{"n_layer": 16, "d_model": 128, "n_head": 2, "n_kv_head": 1, "head_dim": 64, "d_mlp": 192, "vocab_size": 778, "activation": "swiglu", "norm": "rmsnorm", "norm_place": "pre", "norm_eps": 1e-05, "positions": "rope", "rope_base": 10000.0, "rope_fraction": 1.0, "qk_norm": true, "attn_scale": 0.125, "bias": "none", "tie_embeddings": false, "parallel_block": false, "init": "orth", "init_std_qkv": 0.0594, "init_std_o": 0.0594, "init_std_up": 0.0594, "init_std_down": 0.0, "optimizer": "adamw", "lr": 0.00208, "lr_mult_o": 1.35, "lr_mult_up": 0.772, "beta1": 0.9, "beta2": 0.95, "lr_head": 0.00579, "grad_clip": 2.0, "warmup_steps": 583, "schedule": "wsd", "decay_fraction": 0.746, "decay_shape": "linear", "final_lr_fraction": 0.0, "batch_tokens": [8192, 16384, 32768, 65536], "seq_len": 1024, "doc_mask": true, "train_tokens": 114000000, "steps": 4390, "dataset": "wikipedia_en"}
Each number is 128 + 24 x the weight over its row's rms, rounded and kept within 0 to 255. Layers, rows and columns count from 0. Numbers have three digits each. The size before them is the row's rms in percent of the matrix's.

# q: layer 9 attention query, 128x128, rms 0.106, rows 17-63,80-127, columns 64-127
# k: layer 9 attention key, 64x128, rms 0.0904, rows 16-63, columns 64-127
# v: layer 9 attention value, 64x128, rms 0.0783, rows 0-18, columns 64-127
# o: layer 9 attention output (transposed), 128x128, rms 0.111, rows 0-18,64-82, columns 64-127
q80 080:120058133161095152130128141117159101141090136143166116130162128162152098173120138117153158103114157143124115132138094103131124167139086111102124140144089145147170119127142125076128106068140148
k16 107:124120115162119104163137099096124175088131119159121123127166152152161116150139137177096146131101133118111129140128082094120141105149178125140100143146119142135123124103145097115101093158129149
q17 088:135119146113152158136099120137106121135120161094161101165137150138117103146200142158169107124124141107136109161124106140103093139144107103096118100119141113121141137157122112143143122145084126
q81 091:067128132150154107112127133127157125137096121132131142095110104109100140127121137160157166139163127162139129143146107127125117108133168147123155112168154146158144105147117125085089149122159151
k17 094:092098157135144140090129120137155120103145120117081176104149123130164086129153147144119131115125185130110147102166155121068110111125153109131085108107103134162096151113104136104135108107154141
q18 087:120150092111118119097141133133149137138160090109056139096090144115101110077111118095108127163140121106158102123082074131111091131134129119152127129078144141146137182109112130120137127125166162
q82 072:156141148110138106131075176103147116134120150077102152131135153094100148116118121108133125105144104147113095117143133083143105133136138130128096142096146193099088136112126105158126163088134088
k18 090:173125135128118188137150123181126146166141131135127109179167126106135129126065105133107089182146115121170115108087147147124148103137140124114103114133124085090130125141136125138093133141134121
q19 093:148132155095115122107151152145136124140165179113150143088139152114137178131103142096096091117146089140167142144126088123169158105148150139118137128086097134123156158145119137132128140095074139
q83 079:117161132120116137120108150131089112114113113101093094117128109163107131125156138118079144095162096127122164095112147144124114126136140129126114162118088133092105083149100147148170151141183137
k19 095:143146137122130113113111131104139141161095146107150199154142127076112124130112097106144129119101147129118076132159130173156119116127106136123117132118104121126108131108094133137143127101115101
q20 089:106118087101178128147132146127117112135131110106161114160122132143087106137127138159167151163160149165127162148145089121143094134183113118102108067148147102159106104146146115164143126172117123
q84 084:090083129134110136120148100115123129092121127121120114118104130128110134128099156114152150079150119149166136097162114108096137116169142126125133158172177124128137134147117114103112155162152116
k20 097:108122129151170133137152101122165156114126122133112121171135109151137098152138114158138137114103163109105139126157130153092170143154145123115129124158083142160147091145123134105128126135144147
q21 074:151144131131122156124109158083159158118149125117136141141102157101147137108108132126117108090082128136089153123126140104115113121154131127116168156096125098090149113122140143139102109145176077
q85 078:150173127127143132159173137102104110127150137119133158115121143120145126146085129114131132118180129107118142128127134148128115132143121175184140128104147125127118125129139130115105110125092144
k21 115:122175066141140146103098177165135112189116106074090134147129130108117163096142122099118117113136082139163084099119151137175107150132108133131109128103152085116131138123114130139130125111090147
q22 099:107098122147094151164123130109109126117095129134146102101067141112143089096135117166119131106107119097100123119179111143125119144105170155147121177129131085135141093116134139101105120153171110
q86 084:100117124150151116094140094136141134124116162141140177138116140144152087139174164143109159147143163084127137147143114145144109153138096134128166113131154119154117119138105098113131103141133117
k22 081:119138100127142155118123144134150056133164109128110103141119105175136109098157152098156127134132150099125160115143167093100110117146085168133087086151105143103147116102099138086116106127131162
q23 087:138138134102082132114181118094114154153164118110099122078103129127157148138093107161109083102152099124117107113056134142113151099130137152135151129084124104139122127061118176144120115150115107
q87 085:150127180119111133119075155121122167139126133083093117129185128158098175122119136097101118126142077147128104104127113126074108162087104128160085124139118151121086103163128175109113130103161118
k23 102:151151119181127137147078135098090150156130149162103141107154133101127160093115116108112128094093150101178098120112142124104117140103096104138118146127093118109083113129130109133133163121120139
q24 076:119136115133123091107166144130131100128118100129099152089111121103118142092132133091109106107142138110112092105150095170179100124083129138114126123071135140116166143121118169153135107107136121
q88 077:159167105132072147125088135151122120126125122110118090101136212083142126089103140124135112095147094119126133138114111176104118128124104140135095116091120135125136133109147172176164157151107138
k24 122:139132098098159160129133189112150126097142131129075129121143100079127183080121107121139087137113116131140107120119150153128126135125086121110138145111117106110113127119154141132132125101107122
q25 095:097103125135114139103171134161107109105103120130146139159125104148145148108135096105124188122155159194158150120158111125095101141170083101139119151139140115166148147106137112115108090124122166
q89 096:159119149119136088150173149098139122107174128128137106133112146111140089132119133134173139124131136136170135094175141129106149143156121131131110104118114132105102141119141129141185148119120092
k25 088:151142121143105164121146131160146115113123128142106152155083100155088114088116126143138156128096103151123112121127136149121138154113159120084136166163132126154136113134175148145115137126156162
q26 083:119082126148111089159042092122161099099144132102156106142134077119128130161130161104126164134130157148160171118141129105131099125136155122115123106128142104119096153159097167107105131136122092
q90 082:099120078136130106160156100138073138086078115140135096099167103153163084137158123164133172107119116146149139116138112084073090135133120077161098130136152150133107134148135122155135072111124139
k26 117:148110132090139121164114112095127157099104155140130145105113151183136088126105125169139139130135107139142173152116119093131152112191151128112110107108116124143167083135082138120135118148126142
q27 088:165123106055112165097130103156142146119118157146121115113124112138133116136125110124133062127160153133120129112097106132134166126127118119084103139108141144127133127120132107147141146138136145
q91 093:118176112146119081116099117126176121146112133148118162148101114149081158158120124099096162111111067107139159168107142111100115119116131112070122130085138148133160163120106159108146180139153134
k27 092:132116151122118131124125124162090109146177132086104141132121151110123123157160104107158160110131196136136141060094164175137135133092093113138124092106149096089129119104162135158130103112129121
q28 080:136116210164143146101123140145134122136165158108082109157174183105119171104086136091096143137098139124160132122166085156113134165156136117110118181115136108130132136108110169144097130114120135
q92 073:141150114093147141077156158121108092123107108117115143123133140139106133148152138120132106090111153105124112158146120149132123121106127186111132147124118122089101121109131152154111088115115091
k28 106:166138159133155124129125145138141144147123131111139140144123085084091175103133136149078079079115118133126137114142146143140128159085087159097110134054162097094127129137119102133134141097096089
q29 078:128135080154151178161102115144141128118125140130116142125136148124088136111168145117193108151150106120110118136149106085125121114103136133126140138162114080189098166091135120115130088106141126
q93 081:113121127168138086157113149172134095125104157146118094138145128120099105144120124118125147122129141168110131140144103108114107130127164089175143148130086142151131160153109089122176090113132097
k29 101:114089130146158117106092088120124107072124118087122119123097074153150108144122138115148133163133137134162141125130140089099148136118116109177125095171141149173144105130157100105107143144152129
q30 092:154121174121121133152183114171077113154149147160096110096165136120126144085155136063124086117143122133129092095117112126109108109091136119143171169139112124166121161110181138115141106168140198
q94 084:120136092153143070113122137158139132193128125091103113132152178137137146118136126136133147107142090115113124138098137108136160148128135145138113062120180144127161133090131132138084113112117133
k30 110:121131114110162153109159144137134136162112144125111164140159115122110124119135123142143073134160160139114123123083174140124074128093128128150140144100129113092118128130155118161132143118104140
q31 090:155127099115120163094091125139096165150132120135096123096066102140139157094165103128121110156130124135137120110136107097150094106103123157152146133118109117121141163126134096103083140121153117
q95 083:145099115152110071104140129122174128124141118125100113136189151137149150137128111156088092165117163113131137118092122130125095172113144158100131144094079151168169110132089127113140101140133107
k31 096:121136134091079130144132144124140163107131124143081112102173131091141143136188128097131128133110143115143148097143153132098118124148109120136134100124045127123144170101099089132106110135142145
q32 085:113136158127169154148088163154173166110136117089120115146118150136115131122140142111157141143117136146137121137126134129156115121141111150117144158099148090066154116167101150149096125129133096
q96 089:134153155113135131110117174121092095154151123140097088110093086093115119111133106085077105121096118159135084136132140132095121169141123149093144182071134163133065135130151142148174157132110121
k32 115:166119127110088165143144141144107111158125141115114130113094134103153159138150120100127089106146087180142114092117144151172127100080102101116083144140121106106149125137135115105133139148120088
q33 098:084152145147109123140111134155191086138099107163144166107118120123141125151154133149128153124098136159139114113138156138141167132104103106171121093133075152117163102135090125143139125120115131
q97 085:116134134135084133134136098118121105118157111155141143138122172052149101094118134136142065100113189119177125150141120151160119160106132143140111128139119117111111109138163168095121170154139138
k33 091:120117119142143124129132165118126107094128175166126105167162134119114143159108140149118160158118108173127121151148096091131113125143094093083131120170097157125110121181134113140136060140124117
q34 076:121164128195126128130078126132114152100128130152063130137151141155157155072150131088089120140109110164123109085135102096120123133130141140129175156092108152091139151095129139119123089133103145
q98 086:168166125100140154114145133154121098120125092158094125172126143094133114074141131127151093142146113132138136140156125164160125133099143148157178090128126151122143122109143180150084121120116097
k34 105:131152117128112119130091136157081155121168148113107152098130089117093183135139133162122115122122102119146135075155133163154130119094139169106121148087147101114109178111144143153149119094118096
q35 085:118125112144139142121123116106162127075145096125102116138146096159160091123127160141126133115174116105106123136127129100139123134150145112124130142139180079149090131040110114117166143094121165
q99 094:158125161119126147156116121099113128105142104110132136090148138144120096141159138105112144127156121126159137161116137110141164154159095105167076097138120097142100123116129122102094085092130160
k35 103:099099125149095086134094108104136130105112107131143110084138089165124097142098140166092145154147124126108115129094097060136093123157134123160129110111124153131140105121121101134155164159156160
q36 079:085141125131125091163086128115128103133100147098106140103137147100076113104124115141122155109119118097102100126133144095130151101140126123144113181118129186131141136152107185185135132109119117
q100 097:135100112138141097122143124144124110113161108137157122119071105152166132163069161111116150178129145151143100140146121130100101098102121111153123119141092095090088142092127127116157121104132119
k36 100:149156150103145129110152092136131100121123120090139150182156153143116118111115141103155136144108136131084120133153105113098118125084107151079116143106161114155129122124130176170146110178139108
q37 091:138112113087157136157117149169096085101113078095129098151150145126168119166140146179120102134121140177141101135109126118150109133116143140140106144157111119147118121132172105092093135147107139
q101 106:114170131127126153148132116142092118131103125121125151110128182142133125095144133117092108148123122116126145097101087151158134090089160125143125140158134154154140076130109171145161070169093129
k37 084:121162112120115138104111088136178114114133125164140182142157126091177110144130131144097128085144158099124144154113124145163138123143096120108148118107160156125150116108109193113104177129126128
q38 128:103110115116164144102162132174160144112089115129136125131116148154117107116093103097107147093157153138177127164124125112087146156150108127131127124106132107127156170112132176137124105146106139
q102 115:161104121148111143107132090129105088116155120115128120097095129123105119146091165104146153143146174144092090139104110127152104096135160139116123095140097140163162123109118159145121117150102170
k38 107:141073137147149096116144101160151101080116152125120132127123107138099096140122134142121148142132121144127117128139150125138133143155128076124140067158161149141162108076105144140111106147139137
q39 112:119121126135189154155122109130151156124125116154127107106105126159092129114077131123161102112156130150141108105112114115153149136171156140114130093123137088111163091140152126163117133140157125
q103 100:133111094148117142097106088142147137127098134118111104097124096160151111131116139106088120104141145120126117125147135105106103134172173126115144132108106136142157097151099150124140108140125150
k39 087:108141132101134090138121062142130135155103101122113132134129147154098097151079118120162144074141127162125108111128132097125121154156112106139172084120132086120164128124118122114114128131133184
q40 098:109127125165147140130112107160116145105139093135141099107128139118109115126093127101153128127157145117131114114095061070124121087122175138133102152118164122138101157094123171117104124133096116
q104 117:131127142129139135102174059106121103134129115138160132124130155147133109141124146121167142131108126113135134141141130141154123131162125110151157096139157112129125143152136126106121093118164150
k40 099:128106160127099103168110120107107104102102122121137153129118132181163110124108127143118146111155120165124146112147113113102129148097138118164093123080098133143115064140105137134118108118165127
q41 099:156128140137140077124101143089090157136126134140146153085123138159134117149137098133108082118138135140128146134107153115122104159119162120182152120099135141137134163140160128148137083135099162
q105 087:152089154130110121109105097174158131159131139091124165098154133126171168065136131114171151151162132114119120123126102113147128115085112139156124082120117161142097125115159154137105146125117157
k41 104:148167133121128164098119180144130171154165145126103148097135159142105140124118108121107113138128096122148082114114149160108123109133154119159118142109154100105141184087111141156145163124081120
q42 091:130086131160091082123128128142108100081098139138129168107114146160147099150157121161148152144110136107131159118114145132120120135123153143161131114123119144151123094166157095099145054139156126
q106 094:109115144143133077133163119122145143142080143153111147149115086135151112099151116172151182160122118102128134153125117108131127162135139105109144061140144156156171099151112134124082109142074118
k42 093:119093116138145168110133108120159113157140092120118164085133168125110083117097145139109174093153080107104167110119161138155112097117160105133119127142116152122137134120090127147118142128136145
q43 082:112125094162171109129113119141090149136142093163095169123162131106074140114112090102144154126128115147094116153102161139154176114104083151160140107123103123104151115156114153148135146115096116
q107 088:188098098137135100119129127134089142128140157138109112164127124125105099098141144119123094099079133135123126127171138157140142133112163111143123152110070114094183160153128120146127115136126117
k43 119:142172120133063140102117152125095124146149110103145115114128139119105208103129127158118104101131134133136116096112133143152117166090100150126151158126129112102103123115157138142126141111102101
q44 204:166161095138104131141091143136109118136158147140132146134174122123108156135166099153138101136138117142121142161118148154153137129089104149160123125157098139129076129145138121116147121104076097
q108 188:095139118145126105136131142132148133178097165118106164149165086083140140106173089175117111098100138118145129117141118173119142148096083094137125154144144108088136148141141114107116132113118071
k44 079:119136121149124105153070153139175106124151128144143108096126125117148163153162140144163102145116163158127076146117095141086119128098135131146153147134115150113155141100158103091131115110131116
q45 101:146139132126136099120145152121162099139114156146137085187126121150079141143110167123124151150100144128112107128132148127108189149135132099132097166120129109144111124109143077128101154109161122
q109 082:127155119132089141147099111063150125156147122111139148143129109126164114127146104135116120097133136116098151157114142127115121122148171138075124126085066152103173112138162156144130125131105107
k45 092:120100139156115116139138149173157140127141147127149119104128136139116133146082130137126146089108119183146125160100129103124158147128118097102164142144134122159137123169166129114087108129136144
q46 105:079159176149157111158125156113136113135080123132137133113131150148078096151101159149113111095116127131101094106101121102108127133167150089104123103138144107130156132126183150140103090137125132
q110 091:132129117114103106099112095122111103121121138095150100065088106135116131166122182116115086076119151117152141131143123119157151110118114088133107164140098111094120152132128169117159133169088151
k46 088:123098134092143145147152101139152131080088098151127131169130121117124135122123142179124120107108161114103124164163120094098139121088093135127167089174150150125169128139150140118125125133081120
q47 131:135094139131088105128064110140136114127156118122102131128100115159156117127093183101128123119118104150128125097178126143119126115125176148159102113133118128142113128116085104112144121185134132
q111 109:139109093124134145102116133141130146095154139126162134102113174159132095123128155124144151135154116143126130138108107107137111125131135106131122091115144185154126105126108105165131123115170203
k47 084:137111121123113101117123121133079152131155145147132167145146144201132122133087119142141173127148103088127168113104157086135117121178136123122114088087130119116099135147109134135129097143104104
q48 138:149128117124125149135103162102135098104139101139110130135129112121103164157165116179132095150122124195124175156116163155164121108133086156136138115154112144095120103152153095112107097131094104
q112 097:122167144106121125160116147145172135157132102124123153115135106154153125105136093106110117144145147103171128100167137132179129148089118129105132166122182114113117127117163138093138155136097138
k48 077:145115082147145134131167153139145115113098096114095134074164129084112171137182121081122137144096155157111136112127134144152123096171137123113127164130128121114119118146154078118143150123134090
q49 098:129131153121177147151091129122132126107096085136111102128115142119153103102143149118157130151116111140166099145124150106135131115183109134100105121105103097106140102077147132142135153161135110
q113 095:098092150174105142121100146126176132136135124103141089119101145105155117128112130160126121088135132113164156095181145111108134082110089106091071122144123136164097171120136197097115098165125115
k49 092:115141107127126158129146133119095085122112139147127124119194154146140073153135127143112125123065144108148148135113118111145178103098078140133161159160129136157101130126139113147130156119146142
q50 109:141131141134121150170148116144102092147148079133118078126143183132121148142126128137128089163105136161116116153103115103132153122134117127131151116148120126118149112148117120128122105114157162
q114 099:115136076103146111139116136145174106156113110128168151127152090178140131141143126145122130139089114086110147121101090155171112112123117154149198108109173131157158139098141109127100172097095119
k50 093:129122155137124129124145136115161099108123108119092104097121127129164127116130135107123143111118137105146134105106100113077150134143194126148107178110127149119159131163118094125074107109115118
q51 169:119116147110120118101088116119091114069167113137126133088088138158130140121110185123126116137153118125120128083171132116162145087144160144125148103154111170171158133121131153123141146143161145
q115 135:153136157146155132132140136105115078127149121129128127101135144165108104117092112082123138121135114163173133146123130100102135111120086122168092129082119078109070135081110118130140135119109144
k51 073:099138131162096116125150127078104097107148139125160133119090114115162157105146120124121155152118135077112148085086102097159118136132068146154107142093164130122132138129139109156128154137148155
q52 102:110124139124158052120150125168152137111181091095137153126104115139070151143128130140104144178117120136112141131099146114149091130101130142157089126132146163157140161141095150159106117133095134
q116 086:140148133115111145079126080133141149140170086096144159082151129144126094095160131097157104126100098080123183113113131103159131139115131134155111131102133091124115179129130139158132159127119119
k52 081:142130150164084132157121147142189153122107119133155155090133089132143142131115113133112105153161085148117159118092140156132095130119135126094094170115110109114084134113114142143119180145120096
q53 111:123143085144083097121095124144124157057136137092089164108110137174134135162099129143153101142147121103110139119135077121116148144125142183123133140113126141130113117152132100121143088134130084
q117 096:144156089125139106134081131128137133165115118151091128162143107129150136092125101132118111094089086106148139164130169096128118099124110112115136124105131136103162166119142133135120113163115089
k53 082:133165157137093154144130130109105136150161102085128119116100104136102132124150153127116180160130155096131151147135094152128138133111107161151144124156139124113155144157123089121110130103151114
q54 098:057105109136117138098155093106145158136126093077124138089135102124143108116109132132164116113152145074094105106108101121105097141108092160118119130133138149150102128116115137143155127134173113
q118 103:139139180168120123129137102124143115107138114154151108126182122117126106127081123116140131110175103126130076112074115126090127128132117152146121100152104181142149091134066148170126109133127141
k54 095:097131096141142149134106124132112151150120081117077144160118132134152140099095129127133080131172127115157126111124135134125097156146102116124132092117097131138078098102143167108107136141150111
q55 100:112145152152136152099121069115114153141162142152153093133170127143119109129143100111158118091173192100139141106162099126096139114147116112137114113120147167131140187104103158116112138141121135
q119 094:133137091103143174113094122148104101109112093129114130114107145157117108103111144101166125114123126088138133136119147150150081114124149117192090079153108126127107143124121111145139141109145157
k55 099:115113177124141088135148082121134120140111138129118126104156047172121124109131111144123115153144113168145096125147110159127141145109148115153155072092188102135128132144098146111148145114122112
q56 112:115118147115110098169137113114150086124139138143146123184085128128152102104133160154129095126136178094135103102126073136127110107162154123132128153115195152139143124140110141141151152142179110
q120 083:076140108121170172145100144106125127120116126097149127102135135135134091133189154131099132101107117113140167125135138140151133145145100123127095120141166136163127136114188122110105117135128135
k56 091:089120091176137125153182131106133068118140130115119146138154158162134115140128140146111089145131108124177109128099128116162113094128116171142100093122096109127121106173120125118131130136158134
q57 153:107126158146127109078121158193110134119132131110126155111089168120088143106159163131117132106157138149140106128134153100117100117145133116111125137120147143171128133138106126167115114117124103
q121 160:170127132134116170093125100126109099096142124139171100101090153158114111159108179104139111124131087158121109140132094108139140106150154147124154084122090135159149111133109136116132086147161176
k57 076:136122149120125127155130039134151130164106116127081137143106137131096101122099124115106163136111153173123126177156134114105105190147118143129127061156085116138111113128171151146117126127169125
q58 151:177117092107114122165096155157103115105092140130114179146147097119139129141151126131129116113086123150188135164139131140125132132098102146158141110122133101104118110166117119101158084134109103
q122 140:127133143128110098162140172141110128169086177128108129147143088097132147114155066158113134136111141149131093123148135165143156162120082100155121147153128125079116126153163118105119135111120093
k58 092:100160081124128160150123157141089106138141120124142131129138141087135171108133137169136124140123090142150137139114095100112088088125146100147116172156171129116148153130166151128145122131098152
q59 118:142125129110154164141134142112109139172136134138114112092162103138115154103134121096133136099118090127101099122127173136131152097133090134115119157141091106096152123130119136116151103119140176
q123 092:106129145120150105114119133104173114127074136131110095153107110125153129126116134131125139131128095183160123163130121114087072179110108188122158114096165130146138109154130121133109131117131108
k59 087:141092120117145140123116116108120107133119152139080109171170118103115080086096165099162139093136128099081129087116154115086156135122139119152100151134113135102131100109095092130121154112098151
q60 119:118149122104140135137134078098111125124122085129115096114126150131176112092114116099122135126142135138161100070134069076100120146097182125149177070135140102101115121144166162121145124135142141
q124 089:156154165102104114126157103146141123112116115130109176131089138126150123108155116120139145154160139061059100101125116201136093125114151092133153092166155148137122109138110149150112105124090086
k60 080:130143102115148106111134141145154104116154146171118122115143147118146136153102116134151117097100080115158118100146098136096119101129158105171162158082151138127184139094075137131136084092168115
q61 125:110122104127110116172117115133099160125117134135134119162107065113151148129153072162130104147121126117172138114123131133129146137081144142154151145154162138113122115128125116129121160097064167
q125 114:116081091139158102129128166149152085152141139128123158145123130111148141103132114126119147161118179145121114120117140127104161122126148094095098154119131081116128168054133074105131144070145130
k61 098:136166109191119094125144153145117117115165109141192127103165105139133146165145123125155110173135169137100132139137124116123150121129132109119112172101115136140156119110135131139143108140137188
q62 099:144115135123092099134147108169047100131119133153120158154152160088142161144142124144109110096144137126141135150151141151112104111115140125146145128187157160112096133104125127084153142088090114
q126 097:137156158099135117124113143095092103135116127105133094130145123163103128150133155098149094056102113124106154119159105171139106116146097095110115165105189106103095134135155106150129160170153121
k62 096:141090150121126121145149104090107090105113113185143124138132158102129151151172137127109155131102096122128157144132127123105084154093124145143146117141117151118135126135127067095086094109133109
q63 184:109111194108133131094152113139144139114113139106142119131090129129150106111093137115118147127150137121150096069138113102125113114152130091098104126106137125131193147098107141137134134138169146
q127 157:106163179110118137149156162093143143140097141140121167124145121115111137145130058115103146135136121128134150126147159107110140159119089133146132179098150060055083117145145118131166151101117103
k63 067:146152162092105148094131137116130123136151137091153064147117112111150097124106131101138131070148109090130159126117101128133120137084124151106090114106188141113114125141159131132117149164144171
v0 087:153107114099116131123171108137122130138103133139155107094171170143100124202120116164122183121106131121093185154135102110142119124150126138124151134157192125118147113109137145078137135138131112
o0 091:159079133125158107152121102120126097090100144157141119174112068150119086154155115122121105147144141104103128137152131095096158147082162138163151105108136129122125132112146165137156147106159146
o64 093:092146141111106159153164181119124167139150100084090133132099127120117149076153125132143108168139101132172083138118143096112148109150125139138133129139111139088134112102139139171081149092116091
v1 108:093118105117081146110114124143136119131117117117121111104134109144135135123099138087137152084123115102146101099128148140166122069144108116150179111117138128102121142103141098145126159106155121
o1 105:151146105167122141097128145151147109123095195138142116162074145142143094091176101121146111170109162142148156128137101147117155122156105086097126154141119119120138094143095118116090127121090111
o65 112:136131080119104110102154100130127095130103121131174139137166182100154134120089118130152071139132136137128152124115099151134110148167152118138103150149188104114157139136119095102148164111135138
v2 097:111160090106114143108145106199130149137113079147126117133126112145145131160115133161129123146149117158126171143134140169104133131137146158123157132119103136139093162152144126116121114094165122
o2 091:130138163144141151149089168112099135115097110157119123139090092121127114130154086102117143123060133104096082154156131075129095139115094098163105133130158139105147144112155109115085126117136163
o66 104:172120145149141101135112105164159137101136135114145129106077155117108117113171160137145115111155094133102079103113115113136147104115148097140146081106117127144064072147126146141125078140137161
v3 096:137130136113110161122153139079168107105107120121137199133124117152148115124133152097152119166168125131107126134163142150131098144093129110112127154130109106116125157157130184107097123161157145
o3 095:120150143118146145105149142162118162111145090136115145098103180135143137149093175130120170125148134176121079122091127141138096142137127132116145114117090156116144125068114154126104077144078157
o67 099:126137146164119117085146128122144117122142129140095106132102097197131103150108081129100130116146121081126117127121096097096144135122105135088153104157162110140160138105143149156162161145121088
v4 105:116161113134146156156174143116135100155129107142123112110125152121152119089143094103156147148134157115136158146164155101084125133094141102138105164158094122126131192159124121081139157098141134
o4 090:162112142074139123105110125118173112108113139116143175127118095117147112148070146105125133109112138091107153116099101188134135132124137132117126130099128155103159110117123103169150109097098115
o68 112:135126135173111116141140109099119104108179101093083125118126111145129090129151138095101120105101118103120104121193146110167130156152137103141143131120119133141158126136128116126091089134101119
v5 106:147151130128093160141118108137154112101104149144163086148068119149094161146084129123108133122096163170104111113150129135132096139114126050122076171141165115151118114116180133119126108145070120
o5 103:147116148079156115088157107143105136160101135135148182101124092077182155154110127120118122141161131153119140119140127135129134141147130150091122094128147169121136098110126135133139178128129165
o69 103:103119132135151111207131172179150177106146114139129129096182128145136107130150144135133141159139157115122123147124165164152152124156111139130116137115134073144141139137084150103084126153126105
v6 104:124137140115182140116177127142139114123130185090128121143155074120143130136110127137117140107107108111099142112117068148157121119106169127140100143147064159119143138175146133108096085131158157
o6 095:150123108103113134103119155115114126113125126180131151201093122124117120178139110130153120155142085128156074123118168142117168158175125134124168150136148118125142129118124142164122126109117121
o70 112:097131160111106133114136102126147096081172101094066173114171130170134063097097116119141110113123127121141126137144129096108114150090142183113141107137138130114170110153091129112112109130149137
v7 090:131128078151100147080121080162141157097175133142097155105130126137159120147125154113107103111128113141104132153125135096078105104096147137167152117132079190173114144143162101103125091138151121
o7 087:127135133095117096161153126134120057165140122085070135136100126136067103147126142169175096128126071113144098125113108108127121110151109181137130153134102093105123133128134133133089099131122141
o71 101:192140153095126126115110116099110089117144123089140138117102163183102146092091175111139115131183139110105115149101115152133128154120109142104144141106174155110104086112094127110140144124154143
v8 096:127120182136119079153134117171114139138154118185114111162129098134138125115165114101134143122156137140182102107176118140133095115122100109115130131118108150099132108144104102069148107108125142
o8 093:104136107122136121186150149098127129113091152113149124126132179135107109102133138128072143158098150141112129128120081153177110145107162137168123125117155119116131135149111136130092096126146118
o72 102:115135121170122089146106163106135103148106150119130151105110089141140123119147124202104121165120133134121143177164128120152147127135125129123137115127107102148179174085155099136163162113129092
v9 107:167110110152090135164090157102121112134117119109169118120110109145111124134133124112138112114092128128173148164141136152117102105141131130082130154127135159104094139081131147147172124154151129
o9 097:115145118127148107142157080122117140112161136142092120091127122123125095122109124130128097140131217126107160165162136153127081113151121085147165135142109152184158120145103107109105142131125112
o73 111:100131087148119063135102176090179108152125175074122096130143123141131119149111142110115107157153110120143152097122137111137129100173137154130153108118198151145141131121137116124135195132120129
v10 093:114150130168146166163098142108133104094118107094143118093141174141152129148164141143108114125160148087139119175115136109109131194110124161144119146155115142085115131153129142162105156107119132
o10 098:135106121105171096097100151122140150134105125130128152112122093107164141097103169095124086112134103152142168116154100099111144182078116155155142114070137151110065079139124121123159151136093117
o74 095:149151127147111152094163115149111155141111150136115110167148111088105149130095096104121130132124129194103141112101126143137103158113146110137165088174153138157092137129151141117143114122136136
v11 096:144136138149080121118148151087115084150159152160161099141094131112125130145109133097110099139156128142119185167120086118109132156153135147145111108131096110128146078136072139099117147136171103
o11 098:109129081068113113121113131135120163117128119097098109146161146155117144081117144163160131076119170102123084136159087156142130148140129117154116096139129145155138123144111145107156076075114147
o75 098:103137139130141126120078162131143153125142160123161144098111150147141116160116132120093133115099122137150148157125144146140131155098124133159112131129134123042162142123133184168125110132106148
v12 108:151111138094127084098124124092134122137156133076147136140111152136140128096153152170116113123153165138114141120103162136132143078137116111138185127134113109118124141102137168103114115118134139
o12 096:122140133072145141100095109144139088114112149166130101115146081156116158158115123094170169145150114142146130175149126154124077118115109139105127148179153138140102122096155176096157174127088181
o76 113:152101089124107137124129113129174126127121091130134141119141110094133131133130077157114093094115117130111142131139124133130121192159097104169132121096111157125156112135128135118124145097109066
v13 100:115069149114134170102117165141177100137140143088122109154182180142152124133141114123094089143137114131137124134102127144102116161088125123159101096116132115137115154130146134110135113148143116
o13 104:136151173133119124163124158100082128144120131108162106143136094138134115122155145118137111099080094102155116135141135084127097095123133161142149093108098135141107117139135100101113126088087163
o77 103:170129119127153101120100133144141143105139107137122105129119125129148131102141146109097118084137183200138154147161117120138155153106118078074110174150128124140117078112139122122175123140151130
v14 097:158140114096102132113120109126169148176156121162105165143125152142105119077128172116146131149134096132108130085097080117116082168144088174131119122104140111165130157135113145156122133162125134
o14 095:142149112153108139148139135166088096096136087098086088116162111112115100160151105176159149170148106148148120116125145171124084114108160106139116139129134105103147120143125130109153079117115110
o78 104:175120136099122145083091164117137136097109163133129108121162168171155108133094123109179173102152104103137141181125124130124144092124130103118129144114159134106131089107142120120176145111137128
v15 102:134133125137138114125158126090106077146096125095168171110085100117115128144127124113069125105109125113095131115144085116113172148157126177081086150101112089124100134156106122108117163125091109
o15 095:159110136119122129094126116089115150160124120122113126130160163081151140067088157152130082123118099098147131120103159139107119129096104128126145108133086143122125110089138176136140106146131065
o79 108:152140180196154156115175124085144148119163130100107125140119156093160128142122083143108166114121135105137152132114183121151117115138148076144165144152109131128138116122153120178097112135116181
v16 098:114127140153127145091109130122120076111131140117150107135149116126086158095101128096121147139163181158114107169156126118108106137137132104073131141140147154143085128134163135089075106124101144
o16 095:132135125159114098095136125130134131137154159114148129139127117107146142118092128150081118121114141165114137104169136143128141127099175117133132108127147129129156100138098133117080164151123101
o80 099:142152120105119138167151174127115126087107121111123140135162109102117092165111110083097114164125200134139131152102172121140141153137072168122097145108126171138153123143081124134119156149136094
v17 091:102130083111151133094064118117112131113119157096106142124150153119200148097136129108123140156090104147149134124127117119083174097110120123156142148141167155121113152119125161125119114100123131
o17 089:128141155199083131118165118140138105138137151121148094097136120111125066106133139143127127092101102091096191127099159140118106110128130146139148144132111122142141154143139107124099088122121103
o81 099:129136151153129096101157091052131090142128106157122146112088159147113111117151155116120130119142169172143129126136161142107089155174158119102148146128138140158105092117140101111149114131133151
v18 108:089148131161112099075124145148118154105166051129136151091166133158096120139128154159174097140124153110145115163126134104168111099109125081152131115135133148126105138159150118138159186159152153
o18 105:133116112113142138130119128122107088148101153099087143103091133106142141092107105083125137112169133127129115160098101094152148091159127123092138127092170115120095138137059171112072135157131139
o82 110:161113115082133107113134116167098110133129131098137129115125101168096161118130109094135148143128103120109129108138141160141111133100103165133127145118115127144165110141145096100139106120088115